python train.py --n_layer=9 --d_model=640 --n_head=10 --n_kv_head=1 --head_dim=64 --d_mlp=2560 --vocab_size=13844 --activation="swiglu" --norm="rmsnorm" --norm_place="pre" --norm_eps=1e-05 --positions="rope" --rope_base=10000.0 --rope_fraction=1.0 --qk_norm=false --attn_scale=0.125 --bias="none" --tie_embeddings=false --parallel_block=false --init="uniform" --init_std_qkv=0.0191 --init_std_o=0.0 --init_std_up=0.0191 --init_std_down=0.0 --optimizer="adam_variant" --lr=0.000507 --beta1=0.95 --beta2=0.98 --weight_decay=0.24 --lr_head=0.00285 --warmup_steps=261 --schedule="wsd" --decay_fraction=0.683 --decay_shape="linear" --final_lr_fraction=0.0 --batch_tokens=65536 --seq_len=1024 --doc_mask=false --train_tokens=526900000 --steps=8040 --dataset="wikipedia_en"
Each number is 128 + 24 x the weight over its row's rms, rounded and kept within 0 to 255. Layers, rows and columns count from 0. The size above them is the row's rms in percent of the matrix's.

# layer 6 MLP down (transposed), 2560x640, rms 0.0234, rows 2274-2302, columns 240-319
size [101 104 100 101 104 100 102  99 102 101 103 102  99  97  98  97  97 104 102  98 101 104 100 104 101 102 104 105 100]
[[170 130  73 129 135 115 104 109 149  63 108 140 125 145 182 120 122 145  99 134 128 163 107 143 166 121 144 116 144 124 112  59 103 140 147 145 132 206  80 165 127 129 160 109 174 129 119 150 137 130 110 192 148 111 163 117  99 130 145 133 118 129 117 151 135 119 133 124 115 128 160 126 175 109 137 129 131 107 149 105]
 [166 143 118 152 112 133 137 124 170  96 129 106 145 111  84 136 132 147 138 127 140 101 104 124 137 130 136 160 124 157 117 138 127  92  88 149 121 158 103 108 131 108 143 105  94 120 107 151 114 131 146 107 132 149 138 145 146 136 168  97 120  76 132 155 133  56 105 134 132 130 151 141 100 153 114 138 124 136 138 155]
 [140 126 160  81 151 104 115 121 168 169 141 109 153 156 132 103 119  83 159 169 142 113 153 151 135 108 110 139 150 130 169  84 128 151 115 147 120 160 120 151 129 130 169 141 125 122 134 145 124 114 138 137 109 138 100 141 163 129  99 132 109 146 137 129 139 117 122  71 123 156 126 125 147 115  95 135 130 121 155 143]
 [113 137 121 157 108  90 131 118 164  99 135 140 130 138 125 126  98 186 105  85 115 141 120 137 111 153 141 162 128 163 181 122 152  99 144 136 127 144 168 118 141 117 158 140 132 128 129 132  94  92 130 118  92 121 117 111 153 132 130 141 143  53 113 105 165 112 134 135 127 116  85 126 123 128 110 154 187 123 127 114]
 [ 96 153 125 146  86 105 148 148 149 120 141 139 155 110 109 154 135 111 141  76 176 116 155  77 155 111 121 141 107  81 173 158 113 109 118 117 138 168 136 104 113 127 120 150 116 143 140 152 128 168 142 120  94 135 165 133 131 144 119 140 119 155 109  86 131 120 147 127 159 171 130 126 118 101 176 120 128 115 152 166]
 [126 114  86 108 181  66 123 180 150 152 134 102 165 159  72 114 113 117 144 134 130 105 131 150 124 137  96 113 123 119 128 126  94 158 137 119 136  66 130 154 153  75 138 124 164 117 132 112 116  89 113 171 121 130  99 142 114 119 122 174 121 157 102 147 116 134 177 162 129 128 134 130 128 153 141 148  80 119  96 171]
 [118 123 163 134  96 102  98 115 120 164 124 133 130 125 123 133 101 156 150 104 115 116 145  77 154 140 137 138 114 145 116 106 174 131 177 127 128  89 124 142 143 110 123 127 142 114 143 140 127 126 111 133 108 151 139 125 148 134 134 115 126 128 136 120 149 158 106 126 105 112 122 134 101 137 124 118  98 110 132 136]
 [105 118 155 102 147 160 107 103 100 156 156 108 129 140 104 130 163 132 142 118  96 110 100  92 136 151 121 165 134  94 125 124 129  92 121 140 106 174 126  85 138 150 119  93 111 126 111 124 153  82 129 143 109 116 141  53 156 176 138 138 109 160 157 111 100 131 103 150 105 113 120 102 134 129 180 118 116  99 137  86]
 [111 146 144  86 168 155 121 124 133 139 128 126 162 133 131  91 147 134 135 116 129 163 180 154 138  88 117 137 148  55 122 137  79 124 149 127 146 107  96 140 115 126 116 138 119  89 161 110 119 110 129 163 108 107 149 141 130 164 144 143 143 183 154  96 118 118  94 121 132 113  99 128 141 136 140 107 137 127 112 196]
 [152 106 112 109 142 147 141 118 113 132 138  99 121  84 138 121 120 131 104 106 147 102 145 125 139 125 115 155 159  71 142 127 118 126  99 113 170  79  92 134 136 130 132  92 159 168 157 117 134 116 168 130 124 117 131 111  99 131 119 128  69 125  96 129 120 100 136  80 160  89 119 127 150 141 142 107 156 134 113 120]
 [170 114 103  91 113 142  81 135 112  90 120 124 140 144 154 141 174 154 156 113 120 120  80 120 116 131 151 153 139 147 146 131 142 106 191  97 131  96 120 111 142 104 104 136 157 147 105 133 130 122 166 141 128 112 172 134 138 148 143 152 171 113 118 137 101 185 105 141 155  99 133 105 124 101 118 138 101  72 121 150]
 [130 139 125 106 149  96 118 174 123  98 104 158 157 145 124 103 125 127  67 120 157  79 138 165 159 141 122 130 168 127 132 153 151 132  77 139 126 132 141 122 143 140 116 108 105 152 129 134 126 142 102  97 176 157 144 132 149 119  78 138 118 128  84 138 115  94 113 120 106 139 128 115 100 138 130 116 157 118 112 121]
 [138 153  97 135 171 109 153 185 136 129 151 160 130 142 119 192 148 176  95 163 133  82 127 132 130 122 161 130 113 136 110 152 152 153 121 141  96 163 131 139 126 153 140 122 165 149 114 132  68 124 115 111  85 133 100 129 118  94 107 153 124 116 122 163 120 130 142 128  87  92  79  96 163 148 112 123 129 152 131 102]
 [147 118 108 145 140 109 117 139 131 146 142 118 149 142  93  98 176 103 161 126 131 127 153 141 143 132 144 149  75 160  94 124 122 168 149 113 199 121 127 135  85 114 110 165  74 133 152 108 133 149 159 123 106 136 140 135 118  55 100 120 109 151 126 138 125 106 148 135 109 115 130  93 120 123 181 146 123 147 139 143]
 [ 70 134  93 118 115 130 153 118 158 157  90 129 119 102 125 164 143 123 118 150 148 105 129  88 138 116 127 124 122 121 118 125  74 182 138 126  97 143 153 174 167 134 138 118 103 123 123  91 143 156 156 104 135 122 130 111 145 148 151 138 107 170  87 130  76 117 143 166 118 175  70 122 155 105 117 126 138 181 186 120]
 [165 153 140  81  78 157 133 133 157  99 124 110  84 151 103 104 143 171  95  88 132  74 148 106 108 104 156 139 108  97 126 115 162 101 113 144 157 132 146 118 150 133 134 109 100 113 145 154 143 117 144 120 149 124 128  79 178 147 104 142 115  89 119 143  95 108 103 116 106 161 130 166 103 120 143 135 153 132 112 133]
 [146 104  99 118  91  92  93  81 129 144 133  88 119 142 121  93 132 140 113  91 143 103 173  95 116 144 109 152  90 153 145 151 123 156 120 152 150 102 136 138 158 130 153 171 108 117 132 157 138 111 119 148 136 127 145 157 117 154 131 135 147 119 144  95 126 173 139  94  94 114 165 134 160 133 147 162 116 135  95 135]
 [ 81 103 120 142 146 170 145 107  92 120 127 118 143 115 127 119 107 129 128 134  83 113 102 151 137  96 112 102 130 132  99 119  83 135 123 138 135 146 108 120 128 123 112 126 163 149 134 132 122 129 143 143 117 133 152 163 123 152 111 134 156 145  99 129 138 127 153 110 170 121 133 135 136 110 120 151 154 124 144 114]
 [117 129 151 108 141 133 142 119 101 106 130 172 129 123 138 148 155 134 147  89  98 158 146  95 172 149 128 146 132 128 121 139 136 148 128 132 111 131  55 128 111 170 114 121 111 114 134  94 128 131 117 130 129 122 157  93 158 119 125 113 139 113 144 108 129 159 106  93 102 148 141 122  95 103 128 134 116 140 120 153]
 [115 130 127 100 126 127 157 131 112 131 155 112 107 127 116 103 133 150 153 138 126 128 117 133 140 137 130 148 143 105 144 127  73 159 103 145 106 126  86 163 145 113 133 162 142 125 114 132  86 136 124 138 151 120 128 170 117  99 111 100 147 105 139 178 132 142 146 128 103 103 128 180 142 138  93 126  77 138 153 136]
 [ 81 122 123 130 120 136 113  86 153  65 183 141 124 125  84 144 125 116 127 144 137 138 133 120 116 113 155 124 140 133 143  89 137 153 136  76 105 164 123 160 138 120 110  76 105 179 148 118 132 156 100 151  61 118  73 122 100 100 153 122 158  77 119 120 163 191 114 132 140 127 130 119 131 149 132 129  90 155 158 151]
 [174 140  98 164 110 147 149 114 117 159 112 172 131 100 139 130  93 145 140 106 127 113 139 117 128 143 105 102 147 131 129  94  87 106 138 135 112 126 184 126 114 155 125 125 128 157 147 152 113  93 142 103 132 119 101 134 176 125 114 116 101 146  88 124 153 123 166 114 144 143 161 177 108 119 102 127 150  95 140 122]
 [121 133 148 137 127 117 150 149 114 143 106 137 153  99 135 117 160 122 128 145 134 174 150 112 142 119  96 133 133  80 166 143  82 115 108 104 148 146 129 146 141 100 143 135  99 129 101 142 176 121  98 168  70 121 119 152 121 141 131 120 108 183  99 136 118 162 160 107 110 146 156 138  92 161 127 173 126 125 115 104]
 [108 122 127 123 159 132 126 122 106 140 106 114 121 121 170 114  82 122 129 146 116 113 123  85 136 129 101 117 111 134 146 109 163 141 135 137 152 133 140 115  76 125 103  90 102 121  99 151 131 138 110 166 177 120 112 138 137 126 134 124 130 164 163 145 117 111 109 139 138 159 133 153 149 140 137 141 104 135 117 122]
 [130 135 146 114 129 132 114  92 136  86  99 135 143 141 168 140 119 151 127  79 154 158 116 163 138 120 125 153 135 115 119 109 106 106  94 160 108 123 119 149 153 173 156  95 129 124 197 133 128  78 146 171 118 104 134  99 153 116 185 102 103 142 134 121 156 129 105 107  93 154 111 103 117 121 106 129 144 117  97 158]
 [117 104 135 152 128 155  85  84 147 124 105 130 170  79 140 139 122  86  99 117 161 125 114 131 141 132 123 114 124 113 167 144 147 140 143 154  99 131 103 112 164 136 164 157 105 117 138 108 149  86 117 149  98 124 159 128  99 130 155 156 121 116 143 164 157 131 141 124  85 169 156 112 155 150 104 130 146 141  81 116]
 [122 172 110 131 122 135 139 107 123 131 136 126 132 116 108 151 152  87 157 141 126 140 122 132 124 129 122 119 161 114  64 130 101 112 127 118 120 103 114 102 104 109 141 107 145 162 130 136  77 138 109 121  93  95 134 115 129 117 154 138  92 146 145 120 125 124 122 107  83 138 151 119 139 115 116 110 129 126 178 139]
 [105 101 126 100 139 112  91 119 105 129 133 174  97 115 136 121 120 118 122 144 142 114 153  83 151 121 124 149 133 174 144 154 140 146 159 146  90 140 187 147 114 137 130 118 102 157 195 131 128 171 127 131 143 120 154 124 133 165 134 214  83 128 103 128 116 150 116 102 110 111 142 132 152 145 109 129 120 129 126 184]
 [ 97 118 126 108 103 155 117 124  90 137 128 124 146 127 121 106 149 115 177 113 137 131 128  90 119 171 148 162 129 133 110 142 124 156 150 106 141 110 113 122 135 125 127 136 139 129 127 152 138 121 154 111 105 117 141 105 134 163 170 164 147  87 138 120 150 130 159 143  93 102 100  97  97 112 144 127 167 123 140 137]]
# layer 6 MLP gate, 2560x640, rms 0.0273, rows 2275-2302, columns 240-319
size [101 101  97  98 103  99  94 101 106  99 107  95 101  96  98  97 100  99 102 104 104 100 105 101 102  98 101 102]
[[ 95 142 147 118 144 107 116 141  90 155 162 115 133 121  94 106 144 102 150 127 122 125 112 122 124 136 102 126 115 105 133 148  98 119 100 109 145 111 117  88 168 124 130 118 187 114 135  78 101 145 173 103 154 133 135 104 163 157 147  86 161 154 120 147 123 150 106  70 147 135 143 126 134 104 120 144 165 141  93 116]
 [150  77 154 140 177 138 130 130 141  82 113 156 113 134  82 132 168 133 156  94  95 147 105  93 143 127 153 150 183 120 147 140 140 120 134 104 138 124 107 146 109 104 111 131 148 152 105 137  54 118 129 161 125 112 131 143 119 165 171  94 138  99 148 119 139 145 119 161 118 137 145 142 141 171 114 127 107 123 144 157]
 [111 167 116 134 149 125 124 132 119 137 146 118 135 150 156 171 114 131 121 163 146 165 134 163 118 125  92 157 164 118 138 131 121 173 121 153 101 110 139 153 109 117 135 144 136 144 169 184 133 120 154 182 150 145 163 144 146 183 113 153 157 147 144 141 116 146  85 122 140 136  67 136 171 134 134 166  75 120  92 170]
 [ 95 104 119  84 113 141  72 130 129 115 133 141 141 138 133 136 149 177  64 118 105 155 144 103 146 134 107 157 183  96 157  79 138 136 109 171 126 107 142  81 133 138 145 164 129  88 140 121 140  89 162 118 152 155 118 114 133 146  86 142 128 145 165 136 170  68  83  90 117 126 130  97 112 144 121 153  95 136 122 130]
 [160 111  87 149 146 124 111 124 108  96 127 113 211 132 154 125 134  84 155 132 177 110 116 153 136 114 145 120 122  83  79 136  68 164 159  96 121 136 100 110 158 102 136 130 164  96 145  77 114 119 113 181 164 143 144  96 155 115 161 129 167 141 122 131 183 120 156 153 113 131 149 119 165 106 126 140 124 120 118 141]
 [128  94 151 140 172 128 112  87 153 151 171 133 133 118 145 126 123 104 104 112 146  79 124 130 123 134  91 167  99 169 144 144 142  92 135 157 136 138 150 161 105 138 167 103 121  69 131  63 103 122 109 120 147 121 114  78 122 146 149  75 115 128 152 155 135 114 103  98 139 145 116 150 159 159 100 123 139 120 148 121]
 [123 128 168 182 119 120 130 118  77 161  97 128 112  98 110  97 131  95 145 134 120 128 117 130  73 156 140 103  90 117 101 138 121 139 148  78 133 122 135 129 144 164 138 177 138 138  99 151  78 147 106 155 129  88 124 116 121 183 146 158  93 147 108 123 141  70  96 125 112 153 175 150 177  92 106 146 136 124 122 156]
 [162 122 145  82 103 119 136 167 156 146 117  92 173 132  95 134 122 133 103 120 155  86 151 104  76 113 106 157 130 140 138 131 102 150 126 134 148 143 144 164 189 129 122 124 113 111 116 151 127 168 117 133 140 164 161 128 124 161 104 114 183 121 162  95 139 140 113 150 110 115  98  99 111 137 116 134 154  99 138 148]
 [134 162 110 113 158 144  99 138 103 163  64 110 172 139 180 169 132 128 116 121 150 163 143 117 164 164 136 103 102 137 141 151 142 135 118 122 140  94 127 112 156  90 124 130 129  93  84 159 101 119 110 152 100 122 121 115 145 149 118 114 142  77 125  93 114 135 206 147 159 153 146 122 123 107 177 151  96  85 119 137]
 [165 116 138 112 111 155 134 168 173 118 155 124 129 110 137 123  97 111 148 140 127 115 128 159 128 123 132 149 117  90 148 112 135 113  95 119 124 133  91 112 156  96 119 172 129 137 169  94 108 155 105  75 149  89  74 137 153 158 144  97 130 158 125 120 130 105 107 157 132 108  81 120 140 131 180 140 159 110 116 123]
 [127 134  84 132 101 119  95 162 179 131  84 178 158 147 134 156 146 161 103 127 116 161 124 152 152 141  96 121 139 119 127 150 163 128 168 146 112  93 105 152 155 117 104 132 161 122 136 130 154  80 120 158 130 150 109  99 111 105 121 140 138 144  90 127 142 160 147 148 125 112 109 108 111 157 152 147 148 133 151 153]
 [176 109  90 134 146 114 102 159 117 141 124  90 121 107 148 100 131 108 129 148 175 139 116 108 204 148 166 102 165 106  80 130 146 151 135 145 124 104 120 151 134 126 192 132 160  81 167 117 110 131 114 143 162 160 112 120 118 145 105 132 128 159 130 132 103 143 125 100 122 137 128 127 108 151 147  93 163 111 135 131]
 [117 124 114 132 106 147 108 162 150 148 117 108 158 114 128 134 162 103 145 127 109 140 140 158 151 148 106 146  62 110  90 159 130 155  85 158 174 109 104  67 135 119 101 165 181  57 148 138 104 147 128 170 132 133 170 119 146 106 136 110 128 122 135 114 170 118 133 125  99 126 104 124 145 141 125 105 118 109 155 168]
 [122 151 180 121 111 122  97 130 147  81 146 100 153 125 147 114 177 117 144 157  98 117 115 146 113 104  90 113 160 126 106 138 130 120 113 105 145 118 119 145 133 181 108 141 110 140 113 176  73 143  99 112 144 114 117 136 117 134 106 137 136 147 128 104 133 101 121 193 127 104 123 118  94  81 139 136 141 107 160 173]
 [137 139 157 117 140 137 171 154 113 154 152 116 132 144 127 148 131 133 128 113 175 123 115 127  88  89 126 161 112 108 111  90 150 157 119  66 135 120 119 131 102 146  83 125 100 123 119 140 137 162 109 112  98 124 118 146  85  91 141 119 113 141 175 138 142  99 132 104 160 122 128  92 153 153 137  68 144 144 148 148]
 [133 131 104 141 175 131 158 162 134 151  82 138 156 151 154 122 169 115 106 115  86 110 119 155 135 125 178 118 105 115 117 112 142 101 163 151 119 158 124 166 119 116 108 164 109 108 128 148 148 134 144 154 114 154 156 133 174 141  83 127 124 168 151 172 101 105 134 158 146 108 127 101  94 132 121 161 109 113 158 121]
 [137 151  92 142 173  80 149 145 132  71 149 136 157  99 117  84 128 104 105 105 133 157 126 115 172 161 123 150 127 117 140 118 147 156 113 118  95 165 115 144 122 143 110 144 101 126  92 103 118 144 133 111 126 154 133 174 113 121 124 114 116 138 161 138 138 148 125 151 135 135 134  79 112 113 116 124 122 125 127 130]
 [132 141 150 143 140 137 165 170 136 142  98 102 173 129  71  93 176  93 151 127 117 123  84 160 158 155 133 169 113 143 118 167 147  92 119 113 128  74 109 150 107 110 171 130 114 151 202 161  79 118  93 146 185 102 141 143 138 102 143 152 143 149 173 134 136 130  78 112 138 163 142 149  97 104 100  88 113 142 131 166]
 [127 159  93 138 119 122 121 119 166 128 128 110 121 131 145 160 137  79 138 123  92  75 151 182 133  81 123 126 139 101  66 152 111 139 155  91 115 131  93 173 136 159 151 102 139 119 130 156  96 147  92 170 158 122 128 136 140 108 111 167 138 179 126 154 101 147 160 119 115 152 142 137 129 139 100 143 113 126 135 147]
 [112 152 100 101 136 107 191 136 151 121 127 107 152 121 133 122 149 109 138  83 172 126 141 124 152 139  83 102 126 120 183 134 120 152 154 130 127  97 145 125 127 129 105 127 151 120 152 142 145 137 125 113 128 148 116 135 130 148 155 112 137 133 110 109 103  92 164 118 136  89 184 112 176 129 116 132 145 162 112 138]
 [113 133 159 110 144 185  92 125 132 137 134 144  97 131 129 145 140 119 121 133 155 115 140 100 100 150  97 103 137 160 124 114 126 101 112 119 166 167 131 148 135 116  87 113 125 157 204 131 105  95 114 140 114 120 110 141 114 170 138 121 167 160 102 121 169 132 122 166 115 111 157  80 148 128 130 112 115 126  86 138]
 [124 168 126 166 117 102 101 120 127 142 158 121 124 115 155 138 134 151 120 190 112 139 133 101 129 112 167 144 106  85 143  74 126 125 102 163 141 120 128  95 121 120 110 131  96 138 125 135 100 136  67 132 159 102 193 122 122  84 176 142 128 110 127  97 128  86 150 121 160 144 116 177 133  84 123 153 125 130 161 124]
 [141 124 134 111 155  85 133 114 122 121 112 105 117 112 122 121 117 126 120  83 145 134 103 163 121 104 113 154 100 155 111 126 160 132 134 172 142 171 134 160 172 149 124 153  97 154 123 155 148 144 143 123 131 139 114  67 118 129 130  94 126  92 151  98 154 138 125 115 166 177 157 124 115 131  73 185 130  95 108 129]
 [122 130 108 182 130  88 168 142 155  85 142 133 120  87 141 105 126 109 119 134  96  94 129 107 156 170 165 112 133 129 173 107 113 111 101 105 129 106 121  78 140 129 127 118 169 103 101 161 118 194  73 108 131 142 103 146 116 116  92 134 172 141 142 140 121 142 148 114 166 164 141 137 118 155 179 130  99 134  54  81]
 [120 145 137 109 112 136 139 116 107  96  90 118 158 122 132 138 150 141 110 140 157 112 131 125 103  86 144 109 109 125 118 144 118 118 129  92  91 126 141 104 106  98 141 116 128 106 134 149 165 119 104 132 149 112 155 117 113 138 160 112 131 152  95 112 135 142  96 143 153 128 133  95 154 123 107 121 146 102 123 113]
 [117 150  98 141 125 132 146 116 160 152 137 123 124 121 147 126 135 150 109  85 118  90 165 104 141 130 104 146 104 125 113 135 146 131 135 151 107 100  96 136 171 147 100 140 177 164 120 119 169 116 109 142 100 155 145 126 141 142 127  99 120 105 150 127 133 194  88 149 128 120 101 153 124 170 106 147 165 100  94 161]
 [ 90 114 142 154 117 116 182 115 104 105 131  84 174  98 144 101 104 126 113 158 110  55 102 133 170 111 119 148 128 117 127 113 152 147  98 133 147 151 106 117 112 172  93 120 165 121 148 147  91  78 131 150 130 132 147 147 130 159 100 102 119 111 115 162 114 113  95 112 152 132 152 140 102 149 175 125 121 115 131 121]
 [101 121  95 108 125 131 138 106 127  92  98 136 155  90 103 156 121 171 147 153 124 156 168 120 151 130 166 168 172  68 138 117 140 114 127 128 102 118  65 108 139 109 108 128 111  64 100 108 152 112  91 131 122 121 134 119 160 144 135 104 120 111 148 134 189 174  87  53 132 104 140 114 167 138 159  95 134 122 126 134]]
# layer 6 MLP up, 2560x640, rms 0.0261, rows 2275-2302, columns 240-319
size [102  99 101 101  98 103  98  99 103 100 101 100  99  95  98  96  99  99 103 103 102 100 101 100 102 100 102  99]
[[165 116 164 145 170 100 163 152 135 109 126 137 119 102  88 129 140 114  91 146 174 126 117 159 147 123 131 148 175 125 115 109 154 169  88 150 126 102 122 132 105 130 132 162 163  83  77 102 141 135 147 147  76 133 104 105 151 115 151 135 147  82 100 147 120 129 128 137 137  87 158 108 115  87 139 152  97 168 122 160]
 [145 107 111 117 177  95 109  66 148 152 129 107 123 140 127 101 124 102 116 122 171 135 113 112 173 178 122 141 139 161 106 124 140  98 144  90 122 147 164 120 101  86 148 117 104 138 142 161 103 129 103 127 118 106 128 135 131 119  68  87 113 143 153 141 113 102 121 110 121 158 153 122 113 108 118 150 111 137 169 154]
 [122 162 122 111 125 151 149 151 137 132 132 143 177 132 101 106 144 115 122 122  98 138 122 149 116 119 116 160 134 135 109 151 105 119 125 160 126 100 121 104 131 142 187  99 121 148  93 146 101  98 105 141 122 125 165 152 162 170 124 144 119  91 123 136 106 170 113 126  94  85 133 133 141 110 134 173 115 108 172 100]
 [139 102 140 120 138 115 121 109 138 132  89 134 133 162 114 139 118 139 110 113 146 144 131 158 134 161 183 132 108 151 177  83 123 131 139  95 111 148 139  91 112 113 125 120 103 123 126 130 142 113 121 115 105 102  97 126 126 126 117 173 165 160 144 166 120 120 122 113  88 126 149 128 145 145 114 101 129 151 141 115]
 [127 132 144 169 123 165 125 144 132 131 159 165  95 145 145 148 130 149 142 124 145 140  86 135 139 127 141 121  90 105 118 132  93 148 128 191 121 150 152  82 119 113 139 130  97 159 129 154 125 149 103 116  92 154  99 174 154 139  78 111 119 139 163 126 121 166 107 137 154 140  80 160 114 155 134 146  84 136 124 119]
 [130 119 126 139 121 160 129 187  82  85 161 105 124 104 141 149 134 119 115 106 147 104 114 116 109 138  92  98 115 117 146 114 147 154 117  84 113  81 156 124 157 110 122 137 162 141  94 149 150 152 129 101 173 138 139 152 151 124 119 135 103 136 146 168 164 157 146 197 153 115 129  97 140 117 106 150  81 118 123  98]
 [149 112  95 105 120 148 165 121 120 118 116 172 141 112 157 101 143 160 169 147 147 143 149 113 129 143 183  92 121 146 106 145 172 121  95 127  92 103 140 140 105 146 130  85 136 145 121 131  86 136 123 118 149 128 131 121 136 143 130 114  97 143 132 133 155  99  88 108 178 173 131 117 126 174 143 114 142 126  88 159]
 [ 80 146 101 155  86 117 121 143 174  91 115 158 129 111 111 104 127 113 140 136 129 119 137 146 129  97 108 131 122 131 157  95 114  84 132 157 107 110 142 173 146 148 138 153 160 145 150 152 135 119 132 149 142  93  92 164 126 100 153 151 132 127 112 124 137 156 116 159 103 138 151 146  96 164 146  97 153 134 151 147]
 [174 140 114 110 118 168 132 102 129  86 148 185 138 179 166 105 143 168 163 130 109 112 136 115 128  91 106  97 140 151 130 100 138 125 105 127  94 117 127 158 148 170 105 139 123 144 152 158 142 102 148 138 142 144 143 138 152 136 130 143 104 119 133 149 122  94  94  92 175 110 154 136 100 156 130 136 134 164 144 167]
 [133 126 151 126 140 120 152 114 165 117 135 103 132 183 124 130 124 138 105  81 147 132 140 130 121 153 130 129 113 123 148 164 150 114 152  94 129 159 122  97 100 154  92 154 131 155 138 146 137 157 124 118 149 121 134  83 133 135 125 127 116 131 160 157 114 122 108 109 151 103 119 113 134 157  90 116 113 109  98 120]
 [134 116 130 118 142 169 144 114 144 108 106 116 123 108 130 151 125 140 146 105 127 172 145 112 109 131 103 115 132 177 129 145 141 145 102 148 157 113 120 120 105 141 163 126  97 173 155 175 132 163 172 124  99 139 124 156  96 105 101 125 114 124 108 119 127 105 110 195 105 159 119 133 113 159 138 135 161 133 111 140]
 [121 161 131 131 135 117 175 115 143 156 178 134 114 160 160 182  99 130 117 155 129  89 111 114 100 130  73 138 167 159 132 138 122 148 142 123 102 132 112 146  82 155 146 122 123 109 137 138 118 141 156  93 121 104 139 126 120 129 155 115 165 164 130 160 141  94 169 145 130 112 107 177 142 155 137  89  91  92 124 151]
 [106  89 175  94 119 164  99 146 113 116 122 150 119 127 186 131 161 125 126 107 144 146 126 106 124 147 134 119 114 116 153 135 143 100 155 119 154 147 137 139 104 117 162 143 102 150 119 102 133 137 129 129 133 145 149 139 159 132 115 133 105 114 122 108 108 128 107 101 144 124 133 166 124 143 155 154 116 143 112  64]
 [156 122 119 160 153 166 152 121 159 108 147 110 103 139  90 139 131 130 116 144 130  62 126 113 134 110 129 100 113 125 115 130 124  98  80 120 109 136 118 161 103 133 124 140 139 169 140 106 110  94 161 149 112  92 116 135 115 137 124 154 117 157 160 107 130 113 106 153  86 130  95 154 115 128 135 149  92 123 135  97]
 [117 113 140 146 111 109 139 112 102 131 189 141 122  60 129 100 143 161 150 138 122 142 139 123  75 122 145 117 130 118 146 108 121 127 116 145 148 144 104 111 151 166 114 138 133 141 117  97 154 136 148 119 148 144 120 166 103  78  93 123 151 138 128 143 134 157 160 133 121  96 141 125 130 148 118 128 119 155 145 102]
 [131 194  90 108 129 119 175 131 152 114 137 141 106  94 105 161 119 158  99 114 109 115 112 121 134 126 154 109 139 120 163 145 121 152 126 143  93 118 149 163 104 127 130 110 133  92 106  94 118 140 181 111 147 147 155 107 185 143 148 126 132 144 118 108 153  70 146 103 101 105 132 129 125 118  80 125 119 154 104 109]
 [137 132 115 174 155 191 133 118 115 155 142 105 112 108 143  97  91 120  86 109 122 141 158 127 133 129 136  61 147 150 116 115 148 106 131 134 125 126 127 105 118 133 109 152 111 105 137  74 139 133 116 108 156 147 101 117 112  68 100 121 188 117 124 161 118 154 153 140 131 117 116 122 146 139 174 126  96 130 168 135]
 [186 110 164 162 149  87 134 152 117 164 159  76 176 136 138  74 105 113 163 126 129 165 104 113 131 130 175 113  94 132  94 118 154  89 116 146 101 145 100 120  82 155  93 104 142  85 111 177 149 133 180 134 107 125 164 122 106 137 115 129 176  88 115 154 136 153 127 113 176 136 132 176 138 150 147 127 102 100 121 128]
 [ 99 139 171 184 109 133  84 152  77 105 112 154 116 131 106 146 128 140 163 168 132 183 118 121 135 133 139 155 106 134 133 145 133 127 146 162 148 144 144 141 185 120  96 156 123 133 165 127 125  89  69 149 107 146  91 152 144 124  88 106 126  83 123 116 105 136  98 115 154 117  98 124  80 128 150 134 113 120 111 136]
 [173  59 119 140 186  94 101 155 126 124 146 146 142 114 110 129 140 122 137 145 113 182 110 144 174  97 108 118 144 103 117 127 116 146 150 115 164 123  81 149 119 103 145 114 115 145 104 128 149 121  74 121 190 128 103 171 146 115 147 149 128 119 119 131 151 147 200 140 161 125 120 145  98 114 125 145 140 201 124 142]
 [132 134 173  74  97 142 127 102 119 166 134 168 107  94 133 133  87 137 130 100 141 155 131 127  95 138 143 129  86  98 154 121 124 157 123 137  79  94 123 124 110 110 127 142 105  82 124  96 106  79  88  91 145 103 124 156 133 133 175 154 119 117 143  99  93 172 130 158 140 120  78 130 175 114 130  76 143  93 123  94]
 [114  82 146 176 130 113 144 122  88 172 138 123 143 170  84 113  71 158 151 136 143 113 116  91 101 112 151 124 114 157 128 136 157 153 144 103 117 127 139 130 101 122 102  96 160 166 121 141 139 149  96 137 112 135 145 127 121 141 119 153 150 155  64 120 114 155 110 169 113 129  61 129 128  78 150 147 139 119 130 167]
 [159 108 163 131 150 150  90  91 115 144 124 113 126 128 133 162 152 129 121 132  68 137 147 148 111 172 121 149 134 157 125 114  75 142  93 137 139 139  90 122 158 136 112 156  70 150 146 153 130 193 164 130 104  99 189 168 132 131 118 114 118 104  95 108 157 128 144 145 131 126 133 160 153  88 115 118 172 152 151  73]
 [124  99 150 149 113 145 145 136 143 103 134 113 143 134 137 130 144 108 122 146 102 150  95 167  83 124 125 138 127  84 123 109 124 155 147 115 113 114 102 115 138 167 122 106 143 113 154 173  92 115 141 112 123 108 136 140 109  90 107 139 139 147 122  98 111  99 100 125  98 117 144 138 132 110 145 181 149 148 139 122]
 [137 136 118 179 163 126 163 144 169 171 120 125 144  90 113 113 113  88 131  71  85 126 118 105 157 153 100 155 127 182 185 180 161 115 141 120 120  99 127 150 139 115 131 123 141 135 126 134 143 149 106 150 144 144 160  98 143  87 148 112 119 122 163 141 151 121 170 145 127 132 157 125 144 173 174 159  97 160  73  98]
 [142  93 141 146 143 148  98 120 158 124 129 124 129 154 137 134 146 107 146 111 109 178 137 132  93  92 129 121 148 143 118 132 124 154 169 122 126 105 128 156 140 132  93 160  96 133 160 134  96  83 139 105 114 130 164 137  96 181  99 160  97  91 122 123  90 122 160 152  93 135  83 116 119 118 130  85 102 144  91 110]
 [155 166 107 110 121 124 153 126 143 127 151  85 110 138 160 144 148 132  97 139 120 154 116  97 134 151 159 125 172 173 147 110 122 170 135 163  98  97 124 130 163 127 142 102 110  90  98 135 133 156 117 137  92 126 128 128 164 140 125 119 133 155 175 178 138  92 128 131 157 152 162 127 146 155 156 119 162  74 156  85]
 [158 172 101 120  84 142 124 113 126 105 146 132 133 152 121 137 151 146 140  90 156 111 144 156 141 120 123 143 112 112 134 121 125 124 150 123 136 112 192 142 112 101 129 190 151 133 140 136  73 162 120 121 114  73 111 147 136 115 117 138 135 117 115 111  94 120 175 100 154 113 149 140  99 149 126 128 159 130 172 148]]